config.yaml
hidden_act: "relu"
norm: "layernorm"
learning_rate: 0.00315
lr_mult_qkv: 0.5
warmup_steps: 134
schedule: "wsd"
Each number is 128 + 32 x the weight over its row's rms, rounded and kept within 0 to 255. Layers, rows and columns count from 0. Numbers have three digits each. The size before them is the row's rms in percent of the matrix's.

# layer 5 attention query, 256x256, rms 0.0662, rows 0-213, columns 192-255
110:101097107117099107163104120093129142116140134093127106098136093222115131099092149154136164066082142098100154109127130073125100124143171141104130116133122135093153104159111163093128130181135150
108:124103132127051108103109142088142157146106061214077150173129152124101095139132165058085122121123176120135172072163078131130141094132106105097126123127178111133179115169113086096147184101147129
127:183133123142088138131154126141123116130141130171173111169113163104143161160110140114138101163144112137135127110098154149136125158165095188159094143148122093060115123114165101110120158123125148
085:122163182116076076116137131146128142150120101088161064150150117188107121082098087155165167097124153124136109136152107202157072075098146146117079129105134096060096104131129207127128150166151145
096:182084089140095172098087179099088123126125174123089128149148145139086170140101144138178128128079147159139102203186132129116147132116129115095105160141179087137149082148089148100166080158178153
095:119112093125083153144122108148126142071091144103137153120163115129093145101111136087155058067090145134089137114190149104097157096122194152144087142076149105124101089124102097118166161176153108
105:196099161075123134086189132086123116165093093113134118107152128055148085133153140118100189124151108134166100112089105162142080183162175179087150126179074145080125155120084108105091139128145079
109:128139106116153110126158193147170029110072118094133119103125150097177096173118155122108179129134139089159104150155132081138162115167133077083112142134142117115134201123100098070053150081079122
103:100151149133129152118087108156102124130091139113139127117119062181054187115157128129106086175154136090136089095073134165117153135127124081197166143051096100112162076120185172128146162138111122
109:145145118120137105078155141109128134149208112062081140172165103109117167121087135130153078120146124136109142160166135102105084152212146106124161169122127112141119098102104100079172141099138100
114:109148166117088207111088153130151189143149128122171086103111071149102143126096142164121080086093160137084146152177091147116117056124171161122139087100125164136087174200102162149185106163133130
099:060136154143142094098146140177094108158155129097150079141125097162168143119154098114107084065104109117160103124062168122106133139144102118144127152131208144112067109177135104184139191145061084
071:140074165167112144100115099102118160205137106155104130138118159106172118079125120132121085082168179188138114169125096168123097136077124111154110168135135149120159131137095171091109109107125130
104:087099162148151112087118155134145153131139193081176100082109090124120184100102122180163108100092125098110066112091150114191114180139114154153137120088124140119130104128123092146146140169099098
110:159149172137086104144219098110171103086114135078109112106107191113133136156114140094128098125186106123131106120090144134117166109163147088137070087121117115119115140169132164136080133122067119
083:131123106111066105101150135120104168150174155083171083136090096120127173138100143162097098170144121103139138082100115133116166180113160106115111108097140154152053160152111100165154112122066117
110:157133129138107174119094124082122173131156047150120174129114109112139082112101153116137130142140159174100165156132112132148101103025112106106127085156209184128096131137152118152123144108181113
118:216131129114112143154163096124156125097185130128134118145122084155141134162138100116157129111086098152153166112182083106099117137179063119064125138109118157059169173137161084110158097166124166
100:146155148162147115114168157149097128117113071135136155147109132071136113154105177137118144094133141182122124103119115164117180128137053143082067155143131098185109169103144078092130102075127142
118:116092137102157190159130129140038116092129086186136111097177156084153098128124069118177190172140137139120179166173106089172106097109137114082117144137152123121115166172157198105117105139179167
092:180111104179137092129145150035084155108136096138185188122143165173166147125124124144155156106100138134150134063141087157112097086057140201150092151090104103111141110098140154132120132210140153
098:201155103093111114172102132077139116124109108162106191130140184116082095133158133123070110100142176146130166137103131160086138105174112114080150144153220107119118093131133111085103128114179135
116:144097152069154152136149123087120081170096165101138130082119183064131141166141148098091092125149162131137135114123096111135077120118112107092139113149119065126106169173094119104128078128172146
104:078125135131123141069090140125109146170100162146160077158110084175169163080107094149122180147098151119092143148113130129127165111088096149171090105125081201090079118190179209116128155119111161
090:120114157110129132162129128133094108133159167160150122120091084161116154126135143147134145180155161106180119105108130148134166178113159131112092187109077079114137157129113128151179168153091077
092:070155125156114150097065162157136142087093061110109068177188175168043108106144168100158107129093122163138099149081156138090111073152141135148127088115141134060134112133127093130121205094147137
107:099123148068108119110052133158135105164139155095101094138106145167113158135148149128147131134093109141125115095034170121142147139135094096132170136158090129129152112140127185168081202123173142
102:128179139145154160145179136155124068138127130065120108108086105088133099110175149101117070124137114158142116133081155150110129139093177118087091133134098116144126171141077117110122121121119116
105:103103121136153088124174127116077149118135139198131140154156148082128113214114140053124094134188124148162129165157128112154134147195156143103132160162104092163108136087131121106142100149141128
103:160091150132154133142159127166128081146155087141099114128175183058122131119143163081130119100132160119163160201179076113130098197154124161115153146099146085128168136142094105059129129085098130
104:141126125122114054155134100156160018127099149085147105128118109153123136084213094106083144124141067056132121106047184128126117163172103106152138133159075132113205159124144130152121130118083131
101:111146145090096124145122142166125139129137075149131151157048091156117101126107128082137099113126084163186132104130158137113138045079108131170180129089130183141121163184147123174107132152110132
100:097164122082099134132154122129098138153080114097106085052150170227136093110180076124110157090106132096166085104129161151144130094102120096126098055105181186167127106168104119189147117137097100
113:085105092105115138122094116183085145184098146119092084098143045160096115157156140122132141147147129096074129091179151092125119143075145083202154142129100134089149092125117159073129184112163111
107:129166112178176178133150076156134085081139038126130173132140140134131122075191223144173100117093111131171103101036116135170142140087135171112115129192124146161167124098155120117090151174100102
107:152147085122153162117104121060112161085103149183173192170143212209133099145122128098101122174127105197137144097136134166123110114084124131107080096120194100136126114103149200161091112167140175
090:105118132135115120121111101108137184167116095135122180109170153170112148061121142138189163140103098106092099155135114147136160108120110141151137086098038192160160112136087149165169134147169092
093:165155161097116128164165148125111098129131126134133123109152173116112143102129103131183142074108117095168094106139099126094111165072123158090063145159161167138070155192083120146141072128141126
102:104112139130081096171130137105160103085130122169108173128145176094175106182104134176093141109171100157153164153182097119083103069168168209126127215171130126147173122145132097082132078099149133
098:079132182139144107194105121099111168074079165140176158119044190159137131112116085122098149134113085154130108065170132131119132100082116190147134113148126134104126154136191145122095130177098140
100:140089172151122139165113119120165066185136117136130080109111112183128112092113095148097170122164166107093098047123144153120151149052132119131110090095147168069131143164137162109090189132147129
109:172118144135102167141144150092115087158131106154122179159158152106175112170105132125093084146143185205101189155124107163140065096151155119143094183098165093135140113106117149103089073097134156
101:127120126142152103091174164110096099065066107083139159096163155102110136150125200143097140117116114202151079085099145188171115115166154121128118132118169116072186148155167073096115118098116139
101:146155121125167155147112125078122146153180137144068146190130138052140115152112148110127059162128128131157142177178080124164113135140121172080149146125167168196079160084137162139143088102161135
112:127120113117222134107152129118163098131051111078139101176089103130154149178171070157178081162171126102090187114108122077199130093119150106149137106120151087092140134143134181113111085151140138
099:076128136147121138113126122138062106110125148150128105127190169112089113146079113149160107160101239134128143127102106144082105098137104103068146141137139109134096165136112145122181163100134165
097:045093136125094132137110139128133106183099085112099113132061058153130166123162072119122148156145173127128140087155129103059137156169149118123176104105147076116108112154133125077074174133098075
122:125160108109130098134078111227149118121083122104129107126079093131118110114144136122139131145084066128096099095084207137157137124163110120150147101164132086140141181132136159127113159173134135
098:081135145106134141152072132084084140092144170097161156098096140094153075138153145105069086197166146143148189173156125129095137151138168062129138094092104145126095077137119115082089143128087125
104:087143100110149076184142123192131100082129188126120118156142101071078174117133228135126127067138139154169127174122128186122152100163144163071149159126130152173092144106133094131151146105116139
088:096096136139147169135126137136138132164133135178168080129105151151157067147168073075189122133078134135119116105093124127154170105101109124120132123123048134084120197083103219168102158172084122
093:123161086181102162154161146106122120105129125150102183145098168160136126156114154140140097070158169138131072107132168141078130091120132130125104142144121162154105125122128056104110131069150136
159:133124094152142098150129170176129221123128132112167131117129132118130142168102177089130086144195079191128156122072169131135138104154184174159115167091114129114095094121145119182131156107106113
111:165116124181094112116176178078132080145130094112109186134171172092173108125087103151163132123196141170106176134148135134179119171136157154071063165130111116115133098071129129144085104100142126
104:153212130127146084107142073066139122118156153193110123147139130096133137144145149089081130084125137142175160184126071139147140169118107167073189150143106159166090112081104128114123091120114112
096:097082131108113130140107126166137083147112123143130104112129222064148135148122136158090070127190103103054126096113147088114116133145185109159093114097073113149146144098156160128102062093171090
106:147116118161149141169146165086101061170106066109090127131154127067154100160099147114135139142194134161138158166182127090129103168154174120060123174154128108127148125165114123094104086100156105
106:191162129127080176097148101114140137135071077131113166179138123134113088174161143098076089131147120147129133178138080132122114102101095099089139067103138103116103109120105165109095085138163153
088:092155094120166177149102146111180137098076111166125084117116101150128078141101085118108058161124158153110159082199117151139121114157174165138157176113100111153098107124097181140104111153160095
109:049075122147145128082073107173109143107118114146157115147136113167101128092138098116145060155118088134127129102155087131149125096097132120168176156093155152125141106141134123171175112199135082
103:150092176154112108158140134127147151132109042114106106140107132127165123109148145108160098070142106147114108143045108118094139158111107101112087122120197117151127106127082047148082133035102107
110:181101135183129111111166139097136105116173102167103123118141152101168113143112137126090145146147188144146175143163100106134111137144140142111084102117171128075105074150091131080129096109191133
104:122148159110110115226155126157107110161102156111160128114092132136120094091149134120160145123144147151116090172140116125101182140077117095140112132158117158108134089081121129156108168138118155
105:092067118153123144133081140137123153120081155146083092197137117098136136139114139136134085135148127110203145108106148118116141112151116117129101115066178097131135148138096123124106140122179146
102:104113124120205148141134181179182104153088118126213090136094110128107093115112127094121132127139091160120125119122117150119167099119139098158132172153190129152135154082128083112098114113101093
089:107139166125150162087134162109168125114113159174130096153149123178206156118097116077063133098130118165088125176148074192123116169110152156115188095157148118153099142132071091108129093113165103
126:106117116178156162111146080080155124106081074089174144150124127166080125117160176107141117124194148161168115156134158119127131097092147121121119096114097130130126090129153116129195096153079156
093:188086152144110154171150192113109129110131098098139106160167134142189171141072144148102122076127120119115166108080129072193135112092152184143124156119096133117141176131169125152103168107116099
091:095133120107178121185150110076093120159164202123181110095158188112142130102118091073172139096091125153116078124159127083169123135121139093105116165104133132115145137139109151099178138170086120
079:102122100167104140160118128113158139107145105095162122148064127149128114107117082160121170156124087123184090128093061136088165071161153208155115158174131160116127138164106111184157162138117142
097:108121155187120131100088150167130125147208170110099137140144196133124141071128107070155152096098132099173113168121170116129166137104132156154164178111137183132152118145119142177116066096113160
102:164149089142123161155087107142173182100140154118127167113138145164156121118105096146137144184110143182121118136131141135145102132154144074136147125145097128159101177118138117152110100160082126
087:144096108117065124159095131149088151068109109183107166143175189097185127167122167162146100189124078100132059072114096130134137120175154131111128152125137088134171171128136177094114125172146122
084:080201147121074094118195112114049075119143129078084191128145112141117087149169125079151111121148137107150109086114122110109107126140180095130192084094130183106094117112098126133179136152106121
100:069146146161128102161180137076128146133104124134124102152110149170126199186123186122108125124118134159188179121118137156088091090158070140117089146128099142123155098121112101085114111099131208
088:157152177110116084146162121163102097137158067138099189106098130154119208185109101186106153146161120195103147110147116131103119142113157148129093158099139131166182178148153095188099077165085098
050:048140166106136242106216107111145149135150123161125111064144071079169116173125129115096040161137180173121170120123151156167175181196170092163136153141115093170117091149129115130131137077099087
093:189145094135127107187140130157125149093093106161078105152102136123158152105147141140162077049139125156157117154130126165170153162151132094103043112129110101126119120146159154098127164147165162
073:104165120084122090143128119108181090111096129187154128180137121163080179168155155082126107119137063123115100107128197171164170096168120113181153155147117138094111121104083123080105172141051133
081:169140162101146151182162126169126119151089128174129101157147123109086129174133156127116156151093099120133109120133072141104088123143071174071128124131120139162096083083110080117118060149144112
095:044119163084139122104082156133125131133133157127130133151187107166108165159092150102165093145122138108180122176144057087091142088124093142161115133152152152171110142149130137113132183125132163
112:159070116163087134101171117128128145092158135109081135124105155114113194136046118184139170125202104153133130105142108145173151129174143129113101158075079133153143087123115142103136086119100137
096:183166095167157101166117089081140062166114148143121047097130136206130124144109098183117110121143162140155133139107108092085058107088157150119151083147156186093150105122100142183131118073106128
096:124158095078113104137115094131079106134135079143097085105146114112085090097105150150143134133078112092089144118149113141105128170112114116094164202159086089111103087107117154144157131095106042
076:130157144166156089128105152140098185087096065179123169186191165143118156071138192122157063145165106116112150127150141153095157107057133068122136167111110117112129119170156139128125124146092112
082:163148188172126174055105133089164175125135141145083112185168088106137098203081127120165137126129132171109161092149139120097128108142146096189153187122145092094185139171119109099146098128133170
097:125115108150117059116141121093168194174133113104095163116048139140089155197131129116105130089152151174113144082197062122141147101133117152130115160051126153128110123140168137190128107125138112
097:101155186152114106102149099124128159132140153106147077125150167173163157178131144080128098153132149138132142146126060156139167124051157133072182134085137134138145137148097115100132056152145098
081:157126117121133147139115094171083139121084143143050139139148096085121169177128089110096147156162216186160151119184050103132178162167144099179155124086099109117087154124117162114157114159122145
075:170107108124158170126098071137157098127098105109158065183106121131130129056110162108152123126118105185099181173181149149135107137140173181174138115132179113134102143140120127146098150144115091
102:134182156132134125132165106119092150057105103123116186147139158093129146149161123173097102104108120203080165114110151164214168108105077129140083129097110097054099184111114103077106152155140105
093:106131129184139182111123119121085118088158065146156088150119096151070072110113072185034117156109153137137078100090153076157126124108017116085085136134195146072120153159144080112197173144145157
089:147085105142166098081112165123104162088168076127137113157126145133060093122149087118140123140100118090162091117143061156203169113096082089134146096177115160193128107124143114166106139152114092
089:149105067163048126161120117183099108093138119086129161185100138145076123120157130122182111133150150169107162140112153150112128118127077076113140132114127094133117107145112119108148069198183094
076:148172148158133108183113077095107114086120103088109180103095121143148179172156119172112079040145076152162149147114085160179153138143099087159097177132146106096116114106108130106149126167144122
090:152086147149185134127140126167113106122144063154151115160108067184135153144182043114166137180055126152103121173102168117131169085146129171135121143177130112114153114134130094144149131119159162
092:070153156166110113130110101140162157167106079082095093094096118137155133155191084121124124087095102156109160070124086093146135065124028163121125126102133087124147079130177064130115085078153171
093:124097128097122151087132154135117112145129162144111110096082158154087113120161138136120133142095132064145164092085157146119085088149180153206131101164119168151104140127117161139126133099118133
104:146163115159108140122093172202127114113074170068178098122165142137099118134095151140134155130152112079130186079123135099141050139115158070134137084106110089109119080129133118110083111119113126
091:147124105145109107134149142130103129095162109117125132143070183123132094136149118112153093151116106172120128107140147106111107165092179110171117112142110117187115126163116135016180133136171090
082:166073134112105150162210084082120138100075121157130050154128156148146140116119120085117145098196186096129112124124145131129159108079125123121107133148121148190181155109176129183108166093175110
092:139121161080148085122092099120119129182128088191193175112143171085128175146158080145094074113083125156166100115157101167135107121100132130189142079154090114148164209091084126125198152184101136
087:125108130152105123105134181090155103115154143118148118160136134142095096128097104168132171155112129118084088140128143154152117112115117115171118153158144147102131142125179162120088069111117118
088:162113156099086070113060119167100083102088055115044167147073125118092076077152152116127124123139094153086129132116116083128120168135142156156140165135114131141143126154152075073196103148112110
096:116116136093124105063099077068160113072086098116100094165089119116093128200122218171081085090079096107128157083134110140130169110126183115114141125143125162113111113125092129105182150132124103
085:105117112208146142149120115122115098115099128147173195071191125113151116071130190126106167137132123118077150143114174146179101141108092091120082120142072155100141067104091095115088073086145185
097:086070138147089163107108085110179048145050106116111124083110131153157114194140194151149155183190106108088108162096129110113122062108124183137133082141146138129108163187185125086088138087113171
092:146150153072119078179178140130118132120110067106054186117065169121115058089116169109211124132146196129119089134132170109159151092115199121142125085147173148104051122095133089132102096128137118
100:144108134104134105086175100098138150114130196184100125158102131069155154084124097168068087090107092112098130181126115141178125120185097128106085122135100119148074180102168155172150140143175152
088:130187106151146103154170115100122117120133096139141159059125188157080107162105124162134118082127118131140142179118137170100098159132149115109119127103171126147128122092138128149159112073131143
100:221074188098122055110095128131111148144097158124141154110094139169117166168121112108088173160193125137110179113141087182136123169131098089102102134071122088090097097105144167101142160169150163
089:126158109123154061110127156140096160075116107132128138042126122113098097153149138085135171115126089158076177129087153114112137086090142092122156164146098162149123150127094107078152169112179030
081:095123127195093182101141105168149169125138161151110162146099123119135177134091103090104128141163152177110114094143121121116103115127118134095138065066075167124143118137076112132099152177079146
102:146146144132163092130174179189116174092131114111123110149070089165111127116072104195125107100075111188136198162104128155110079097146104096123140099114123133130063150087070140110111130096165118
059:122156131125164139151136168099167064098116132125187202128186157145064165159137113106159124152117127127130112091103138182108137122148119160156105118161126084102099152131092141097130094115103165
088:173140100053152096115085051088118120144144170168171170183155123099086093140130140080115150192159207129104177168118144181125180108138180123123139122084122121164099102138076167120148153134155164
111:090147128193143174124190147141169128133198159104155113152147040098119117074190100118082105102125156178136138072070188127087106151119094129120136141149151162147185050154086148097120126068137174
058:118128108074149115120061166093147109111097159105076096101094193143102208050162156103121089138158153145171101128084112171085154150103175124141126126092116064065165147176164137105067103102138118
099:107102105197128139189066108128102099120153142114096113103138124075072113118137106098125121158136057123163116111129108154072135118081127121070124061097135067128143135158060098101092097153093176
092:102136116086102085127195186202116200089112166102070136072070145111170106118080136197145204099164126132210156110117113099139121127192145144165113154171164121146134117118134115138098116141186069
078:184116108094224104141109119051098146072194131100068105146137186160133093097121092150135173077133084086087125141137111155131106061161126136115104141128076158148130152191110134146139160116115136
090:090070106114107121128122151193098167116144118105105122155189120145117206160115169188111133154131137194079124100169072079106154110187177124158091149130142146161081113156069113121164125102103135
064:199112143094103171170174120075112095169134136134140078122117111089021107127157163169156073145103090098095105137118126077107153146175105108149101138160159137165115152147091141160120162178086126
100:096102111159142184101158145150158084123175125094164068098183108119128096173094132089118144144112122155127098173103136138164132100062089123135135129171172110148186141085171177112090081109115110
108:120136114111106137161175169123111076114134130127137147114143113153118127119166123175128119131148156109140125120104162103133089120143137130166123145148100220050130068136085095126041075137098184
095:091130151103136130092142141146096113113150131129146106153100082129093092158171092128143101079096137188150081182106126142100107133107148150121184147140090170108126161125168095118140143097166140
099:086147184083124078152138136128116177092108101148165162145076139166130137196133078115146176140129162117142171111114109180136141080155188081110111061123112100137148152158105108134125058126110155
093:104118132103102140173134177169091124139159084132194138129137149149159087119115095095129124126090088131113160110093132093068092093130129107146142066225160100132088123159111132177104096183131121
108:142115086142130132148118154119216147083119126102131147101100136193174126091155138109099151079112112180121074117159129142138087127101190125154096097159109090122074166136113138176119124150140129
104:093116162104102129155091131088129156101118082144151156100167095131127202102146138160161089118094126084166081059129091157136089161149122115103149162188114126106091137134144124114144106119100161
126:170150124128089146091159154090150108119122136076110111054096093146153146106118099099125104119157103163153157103144115128121177108090173098163171156142161064138121121160146143165128163064084112
098:120060188103104186121098158168112097174119118112120097086108134165125125177168125138123136117107195180155164158131150131147136176135120123187090134123192119165161089129121125162084123169166112
093:193075107087138145149084152118107140163152103106081118142107103111073138157146177187170144174131160135175131129141147129081145117107122160063139120088096115122097176105127058146105100124135069
101:139115088136114092155119111126089131093116130153146117121140146102150116138142135132136125124134150125102069192107114130152111150219149162070135139127152104163102114147171104140078126078054118
099:057102181120137150142187103140124177122135160146128125110110165151121100127149128138126096098144097138137169101180145126162089078144120141120101146135116111109089096147072117195157101149091097
105:142122092120192089109074187170130115156120125083098122174104068078119178195155166080193107143172094153180161079175175092122117143139147118101129139103124155115143153142168129114107166123104095
101:117125124128078095164114054112133112124116093194163207170110132075171117107073116152113209153105149116137103167128123119111103125166127094060139084171173142193149075091150164123068145120144087
103:102152149144152114111114135115167126150094145142154121129099119158075155099124143120116102130145165116056143159203150156141123165115136098085170097093155133082119193104168143166124100163130152
115:117148142076100165106156134171091096158032139120087054141132095118065170120185131107099116166104085120181143151082112062085180126183112140174144079100201145084136112102064097117086141111135152
096:154098111092111099108179103091094115152088137086122161144094105090100151129144115110128164125134175088142174129173101117122115153140101130101144127103149115143106089092129108146103125095105126
076:140120114187139138109133112145137111179109158109137111128149102131115080100156134091167089197099075122070105082160168124171128117058105124136116088092166170122089089163163126137113127117081142
108:080093151124159129087171109111114182105135114164121178087138158160150086168120074049115160159149125155160076130142090148104119158168120111059112111175159108221112160082095162115118133093161162
106:133109123108116163112143110139110101107173133182185142094114167112139082140141105100142111218139135152116085159171162178131163140171127170160183133146154054109101076127149159179101170130109140
099:095172075086080141082082158155111139164119153163112119118138117149128153139115091120147128167112156093159152105161098152158086145154101153108120090092094107128098092117161196167206145144114135
103:117168143110110134142138105180074105159115139048137145116134166080194068135163098175142098141114113141078122106081108095109168206065131094151075097171073111120146182112127090079131112183145089
109:127165128161151144097107116086219155166063145151120135168092129102048100129119075133137153116139063183156135105055117167136152125086092135121111083167158135117120086131130044119136163116156097
105:192131121131120087118158168097161129105152117095153176143096093218090165073105170075078134059101140148105128090047176104192131063126121126111041138088125107140094160119080141111100170140111101
103:144148111117137124164128155101165112065141128167120078093134132081131173115114110146170120135183084065093134176122157143195162129125154123087138084166112141147183166142124089111114159044209109
095:106102110089085184100189161104096114125133160114132138159165135128145097148101171137177142141120086122145126153107134108076146129162146128116098195105168081140156102126075151158134147090090076
100:088171090138118131155135148144174099076124135104204137045140125182154037128130138212103083113173121115130180161144112085063132125137157119160164148142151108106106143123140095158138123101155112
115:157124147123123171061203101105120096153141127123112149101159081165113200078093102082142123113143115112103119147197102072124106122070173102131154074150132065160123101119131156124135126137095177
117:167140122138164145111183112138110101174113123099119119061127098143118128137088106139185111096141129163064091065141167103177125142147188086128154118100111149135110088109120112141131129174050160
098:147142157114108090177158141079152098085080107078134123226161139125083151196160158100119144072166082128144161062126114165177143113137118105119139112137116099175141138115158061094085076145107152
090:106102149121151092180074162136048161085155157102087112098113167105104144155114151124111126189143098141088123122147096171093118133180118122153099118114085051105102168119170179065096098138139140
112:099095162064075104087170151181148103086148156132160157166069120127111146176188146166143134137065133091105118099066085129164122162157159112151140105136115111131106132179186146141133145157207107
108:137151121079200131156103167129160099092162095134151080075140176091070096173085153069185123159174145155160115113144148105095097099189152133122158120147172121137132098123086160149104138121139126
103:139097158116100109104098130146089162117103083179104107179133088117130189078138105092129066140099129091154129116170094083076138118116127113101103135132102110109112157149127110118166148127158115
100:124079146108146104157117124105102158171112139133130127126172125139140042094120100058102077116089145123093161136148116088091121114152074125098105125161068073108127129130086117124103095076122142
092:114062122133163170113156123140112098087115118059186122099077119122138231116160162161163156120130109134095088142123147107131077121130147110186152181122138120176133135113158095124150152109137117
099:128158136146127069120136145134088080157075130117138171185108100176080161165159121184159097134131137088101083129112135145059155114172135092152130187141152112182195213162102118153205153089118103
096:167180116160090086159062121146127108079206185099107109171103127182128126125074107182116114129092170176127092118064132113184187117099103099072139076129149093151138111110107121105146164108121119
107:131092159114120137101095184185166072131109131139140086122184145112155132089148167164139145128151091133123066157154096121099166153103145133147108084177089088126101131161130114104157133161149058
102:131127151104154094155152102112149139088161149155112159116158061108121169147159116143085164125120192148102066129119065146173138188140150143166148092150087141101112085111114113133139088140160080
110:167174138071097159180147170092117074141167120073111166099107182153115141099158133081149148143112085101147119119161125103123119092142118176155161117121108152107152120078112150177104130183208162
098:162144128119163075135197133139126088110121144083169176096125142185177167119110187104133139145104073189105100096111138147094094118105060209105144136134108156110102117088151143160054127131124135
094:143138110062098110172179100172119070116160076215177104152171097107118154151142107133087090174172192178174093113153061168140126100126142180141136131120131124062124141116117158119072076124122125
099:191098135200147119118165091176088163114080137124118085170124056095163118158119141138124139220135116112063160110145122150143184181143120136179114136163132148095129135081119139120097137097118106
100:182118107155140080159188121136094082143146170182101185158137172153145122161205122111060085157121117084126108141070136162126113149176154148128022158132143077160104120103110108142103084139133132
102:171130179101117156115165116172119120173105123141131117136133125110203069162167096143095159139226065119090092137180127151143151094108146086076094109081175116099159121054111107127068130137047154
090:126139149149114179100085132080137070059143141154150177126132114135105127155089157120099090113063133116109143178142131166130081073149097176180117083140110169084142089076180166140096154110161144
104:123160066096156056139163140109112159074117116159130111144116100110171104142163140134093096131130119132158173129050106133169156182117127144140077143166166110134087172162135153144124161123103128
108:205148132119127115082151113138170126064133145092084137057150113092129079115139163161189177169125111172124114139122126171135088110070099117125153087096135147143107142123138120116109134139168138
125:110082114179139106128155130179131091164047096147129178142146128143161137219138111101119152119215186094161102163205166083114067093130086059139120135081143113112115135093109174117128100127079186
100:112126142155158169144078105116117111150128115132146126078120116143166184146076119138109103110117080130107174173195163140096111130108104124195096095093135070134151149144154159162128092161073139
108:104123154176144119064108081123144153079109106123127100152144153075073136138140105089080118148089134111160171083080181105093092145110160135131155110065120136136128087135172107116161119134095094
105:126112196100114177108129180153095157130148122160167119150137162163143115180127165126141073064181130159157169153184129156121137125137102086202156120104136186101110134192166179078144144113149091
098:140139094084134113149178132145156105119121155139142072161142122148144078162167121107160122132179064141152173066125074126142131161158129112099120095153110078121075170164082111099095112108101092
102:116062104113185114110118158152125085152131111068121090143169108169091110128131109103068154093143132144157213145062081125207075165127103149088132132161151129093150127121127096067072143139145154
088:120142132119156128113052160115103127098147061155121115170131138115160114134111128152097111163141125157118158091119175146178150125192101186121110076152163085126067086105117078165093138183137072
102:173101145131108180125152167129172123130107133173184187111152117128110122170103033111142109119172121145155087096114099139117114132166112165148090108102105186083144088152146161118110132138144150
116:084138099140129200112091098154135159131119124136121097170096118090127093131108122192147156140151089112103128165055101099140186154112114192162151073076076073103162148164158141138102163130090111
081:119133098069134040094016096103139076089067200132096103123073127128165095176155107094108159134112102143091134108108106153148149158190160122143115163139128059126097133133144101113120144077126116
107:136116178190134146143166124101160123123141113110126151171134077217128121124135107118130070105057103178120101107192124154127161167100108187113126156096105081097094190119147122130167138120130193
098:138140165073123113189134176135113117140121093142082203108147141154143157078210142139149150133135121174113085140165096110137112083101022133123136140109136111150129127155157128101109165083141118
102:202157105093128100122107152109151186113197077108148099120106115144138145162099109133160104146086117139143143103115125178144142114107173085157122174084180131148172123127105156117114140107145106
105:096163130083099152089135158125129140087159115105105157137180100134128134140148085151159051144094126045082162114089153107130202096104158190130125134116124180038159108165138090112123103106143168
083:115104129130156124152125142153093155145180191129163130132091089148113181145096202140153058161160154140154155084122150136076121115036172089128138128108136113165205115068171133146165055129122104
102:136134128096124114146152248131178128147166151140138137163106097161154149131167160154078072143128068113115117127079124117158148153138166125108173131130142147101195083169215214094134095193123120
106:110136137189104123127118131124117084066082127136146109089140154128156088146134176116127082107135156096155097123193170150165141104154192141158162137148128105140165084128172108121118102122079159
105:153101110143136141059121135181128137081080126161045153105191100141121153139092149101177120152184105121163094150152111150097087122118134125177148118121134202130122106164101129218136129098169110
098:133116155157178166128134072134123102133136124087124125145083093189141117130155158133141148126140107171132062148146106088198162117097125135142186147141127128134117100187130182097196162163126177
104:144087134142118105142099154136111153152146205130102132096162145078143169173143124149050123139144173101141110156139112079140152101106110119137160093180167134108192072098117112215164159091190099
097:070050132157141136135133088083091143115095123099110132107209196144201132116136132181099143118136148107131126080105137147187079131151145100086158159138125062123142130087160137144129076106135121
100:138154081123190136048131110130196087114130175100148147120115117148090094075109194124162105144155112078167162060132102068110177088127154142148152061116201081134142138157182100068158182158197153
192:082081187134071116103167133158143115152142137023138112156145092179143125114088164131135124118145141136091097119193184141098115126118110131095112068154155179165132154111113117133149121107098077
101:222063130144142147158168168158106106114089115094141102180107105149123147148117152074186147129111140138120032140165139054173195091073106114145074110096110114135149147196145121180125104135118133
114:128127140194147138100152128164112158113162059103114122081096134113162117100095141172147126104097094107055142104219090102160161167090106161177127140099087150102147118179139099071133141142073091
096:188129103092086136107120136130090123153067124076129154122127124073127131140123132132168138177142109103154160156118132122097137152122163128177093203128130157086161177158131181147125164187162123
101:154157119108086102083128168188179102157157126152182111090143138117135152115131106170179073150176167130124145111048136146107114166136150127169160145171128123128117133123131125117107095080076103
107:166117184137072085212101091100151106171200130184128128098082075124108145056092141082133151082101144131171159108182184163144126162086137097068106119099093150090083156130104123171146160171130163
097:174170193155167091094078107100108107152132097112107185155136087081085135152159129125129142086132146091143140113150101079111133121136110086102184156122069090157161095117133129101077112163139145
098:076137153087084143098160158185215132188069058069094127114129115107116087133177157099153106138142132126130113117080118121164121097154141139124149157128135111093196109137076124095091161085124099
098:108086056088114166123145074164156163138162137092119207069091114159151156111107113103138148123126152091190100112099138146100111149129114115082075101096137137074142090108113103141111153064150107
103:089127134130154110135101137116155086133203115071082117141127095123162127075093148177139175106111145145157148214086076176098141133108110120125107148138122167119165173109072157111140099105118171
089:163097120105133144167112160185164123184123135080075159125104163082171132105125153152125122101101115078170138125103116105121149133118065090148178126108195099127139138110100108128123156166095136
094:123096153159154136147132194164085142126204187123166173156128078132142126143127100152082180124118132158135110145090120120071112063132123183134100130138121132127135176067136153135138094101125102
095:090182152114136120171099129157100142156125108159151122105176072159040100125148077116085137158167131090115155133148123109130093160129055121132139138111145086121096101109108086158149135087155103
092:109068137132088102118142130089127085087172118127062120138145119141138145140098134134175176172160118089134193153147095096136144143079114168115146094081090081108149171074158155093161114159110156
104:084089081126132130116105185184113149211171127074137180097161085160170090130114138086145125145138162137066167133106119157132142084141126100101115133116141195159127193173114104112063097122150137
104:151190105145102106123127142095116195112091133165160147108109166163125070127090107167134112116128087111129114074181180161129136132114116113100105123107096129154136116143155137119070195180171131
098:142123150166107133134141147108111165180062060165152174143066176178108141066116102111111074144170100089127115112095096172099095126105161145208147161093131134121140093090142092171182142136138119
101:114165182146186128087215207088172116104114149152088088145116171128056126146119163125104109092132147158127044169167066166124136107092165091160146108108108139094152107114153068136174124108097095
102:112086077122130144132134105175155184156079108094084110172115128145077123079145146101128094086204198148047117127164173132107170157104145145178146145088136108121114106092118137150086161132139128
099:110126140159156100053148075114196107158142084205122098155153080177139212084049152183162170110127122131085144073151188182094150086144133145158131121100168139112154136135135140172152150122157139